python train.py --d_model=256 --n_head=2 --vocab_size=4019 --norm="rmsnorm" --norm_place="pre" --init_std_up=0.0366 --grad_clip=2.0 --schedule="wsd" --decay_fraction=1.0 --train_tokens=167100000
Each number is 200 + 30 x the weight over its row's rms, rounded and kept within 0 to 999. Layers, rows and columns count from 0. The size before them is the row's rms in percent of the matrix's.

# layer 5 MLP gate, 704x256, rms 0.152, rows 231-234, columns 128-255
109,163,220,207,191,236,194,243,151,209,182,218,188,158,230,218,185,242,227,190,178,147,189,127,234,188,224,137,202,187,193,241,212,240,120,206,180,138,150,176,173,188,235,224,236,199,170,220,231,198,211,196,205,171,222,228,238,223,217,202,219,196,218,220,193,191,165,154,159,153,167,214,182,173,142,187,205,203,174,219,162,198,230,217,223,212,193,151,207,191,148,174,240,224,235,224,189,215,246,170,143,161,194,192,195,186,200,204,273,201,170,181,180,222,194,198,204,201,225,216,216,200,219,240,187,137,208,281,158
102,177,211,177,242,253,259,238,238,207,160,247,235,177,241,192,202,222,275,181,158,218,274,199,197,188,267,209,219,194,221,194,164,157,225,190,220,201,234,168,221,189,208,203,163,175,179,186,205,183,194,139,208,242,126,180,213,192,202,253,212,222,239,241,207,207,243,233,187,221,241,205,167,136,179,167,145,184,237,185,196,239,204,265,190,207,202,189,150,197,177,216,225,197,185,196,163,176,142,214,241,197,141,187,165,212,250,222,204,182,191,186,161,178,292,203,192,231,210,195,201,187,194,207,162,159,222,223,177
090,209,233,174,200,208,174,213,191,240,162,193,205,168,167,201,122,200,240,179,150,208,210,194,228,196,182,189,215,182,220,140,161,251,123,203,207,218,237,226,228,127,224,244,190,209,224,183,174,171,217,186,218,159,217,153,192,167,219,188,159,190,207,203,207,220,244,210,232,206,213,198,164,202,176,227,164,191,235,194,172,265,243,193,211,249,215,211,215,188,214,127,175,214,219,238,221,204,232,114,161,234,192,177,172,184,223,222,169,215,267,199,224,246,168,201,237,203,225,144,211,178,279,229,162,227,227,186,174
100,150,217,239,238,217,183,191,218,177,185,222,260,224,214,222,188,214,146,225,201,198,189,194,142,173,185,154,212,250,168,229,216,202,179,187,203,195,247,200,204,197,179,224,211,149,192,165,202,149,223,253,212,199,203,186,171,205,202,241,201,193,172,221,209,251,204,247,184,250,166,218,164,234,243,233,187,187,248,214,185,125,215,229,251,198,152,181,153,177,208,198,236,152,203,236,176,269,215,175,201,127,204,178,203,198,194,201,200,230,193,135,226,223,212,238,261,221,199,218,188,215,268,225,203,200,231,209,221
# layer 5 MLP up, 704x256, rms 0.152, rows 231-234, columns 128-255
113,165,216,210,186,208,195,214,235,177,265,193,183,200,150,221,227,240,234,196,214,217,281,208,221,208,161,228,183,190,176,240,178,171,198,190,218,181,181,131,184,162,183,175,187,201,266,169,208,207,170,188,270,204,214,215,205,235,178,205,219,172,266,214,198,206,148,198,199,212,188,225,130,164,166,216,216,193,223,194,176,178,152,239,174,167,211,217,194,241,197,175,184,231,225,191,220,218,203,239,181,182,202,253,161,140,208,216,272,195,242,193,199,238,176,256,189,185,174,208,215,186,187,227,185,144,192,207,169
097,173,172,234,192,211,236,243,168,163,201,170,207,231,273,233,209,181,209,208,224,179,202,219,213,183,110,199,219,172,208,166,180,179,152,214,237,238,190,135,193,225,166,193,236,172,213,227,168,191,143,211,266,195,196,272,190,211,241,183,213,142,170,195,152,224,144,176,216,217,194,120,215,221,192,196,175,177,187,136,177,189,201,175,200,148,189,232,222,171,202,184,236,220,186,271,256,231,171,228,203,159,255,186,212,171,205,214,205,229,169,149,184,135,128,243,233,190,210,191,169,180,202,201,223,240,213,150,199
096,137,211,148,250,188,183,229,144,184,223,162,204,218,210,176,232,205,173,229,229,187,204,256,195,192,234,280,241,199,224,228,155,188,124,227,155,204,204,188,257,211,198,188,162,184,167,218,138,271,181,219,167,171,168,208,251,189,196,160,229,152,231,184,217,207,200,193,212,219,112,153,207,187,149,170,174,147,210,204,188,136,178,212,204,202,180,224,180,247,161,213,156,188,232,234,217,212,183,188,164,129,220,224,171,220,222,207,164,226,193,215,227,257,184,175,205,218,162,228,182,195,188,194,169,215,221,144,246
100,213,254,217,192,202,173,182,190,149,211,171,194,193,235,189,227,217,247,236,253,191,229,164,176,139,192,158,220,177,173,212,191,237,241,110,197,190,235,185,174,194,184,222,189,229,189,198,226,202,182,213,259,170,193,183,228,192,213,199,208,157,181,233,173,165,261,229,171,216,127,186,178,235,237,211,186,240,195,258,189,172,269,187,196,190,243,226,142,218,178,196,168,140,279,164,215,211,178,237,187,193,178,224,190,215,162,165,200,228,191,187,187,218,259,210,190,198,239,200,170,202,234,206,167,210,207,172,231
# layer 5 MLP down (transposed), 704x256, rms 0.146, rows 231-233, columns 128-255
100,192,270,167,221,233,148,267,191,176,207,174,221,216,218,208,192,215,187,175,205,158,208,208,194,183,179,184,183,174,205,233,178,212,0,219,192,207,215,225,194,215,209,229,215,184,195,208,243,210,230,179,212,175,245,178,222,237,198,216,208,194,216,233,196,158,221,224,198,197,174,208,199,224,207,195,209,205,201,210,137,149,188,172,219,230,222,210,192,184,201,221,204,203,211,179,138,178,185,159,176,220,158,230,206,202,218,204,231,179,257,219,173,212,215,177,186,229,186,210,196,208,179,180,176,171,181,213,212
101,153,155,236,204,206,195,229,186,201,229,213,222,147,262,177,251,186,160,166,196,152,187,213,198,147,195,136,198,246,178,155,176,210,160,212,222,269,215,190,234,199,201,211,206,166,165,218,249,210,171,216,162,205,199,231,215,201,210,144,204,159,235,212,201,239,212,194,179,239,277,189,209,215,177,202,208,283,211,229,212,212,197,190,227,228,190,125,201,189,231,200,205,230,163,248,223,257,175,175,221,234,175,215,187,147,180,234,180,201,92,174,213,217,240,159,203,227,182,219,247,202,234,146,230,214,230,179,162
094,191,255,195,182,205,154,172,193,226,210,229,165,225,191,169,161,207,196,226,215,230,206,179,221,176,246,175,232,207,203,228,207,186,148,186,199,243,197,167,226,148,221,185,209,196,186,200,277,203,187,161,246,211,214,231,233,231,214,200,206,199,237,212,192,191,160,216,173,242,205,235,246,219,245,188,220,189,217,194,157,175,183,170,223,274,214,158,183,165,185,187,192,238,156,221,214,180,193,252,216,185,171,176,219,165,232,160,223,196,278,218,210,208,120,164,187,190,235,192,154,228,225,187,216,153,219,248,218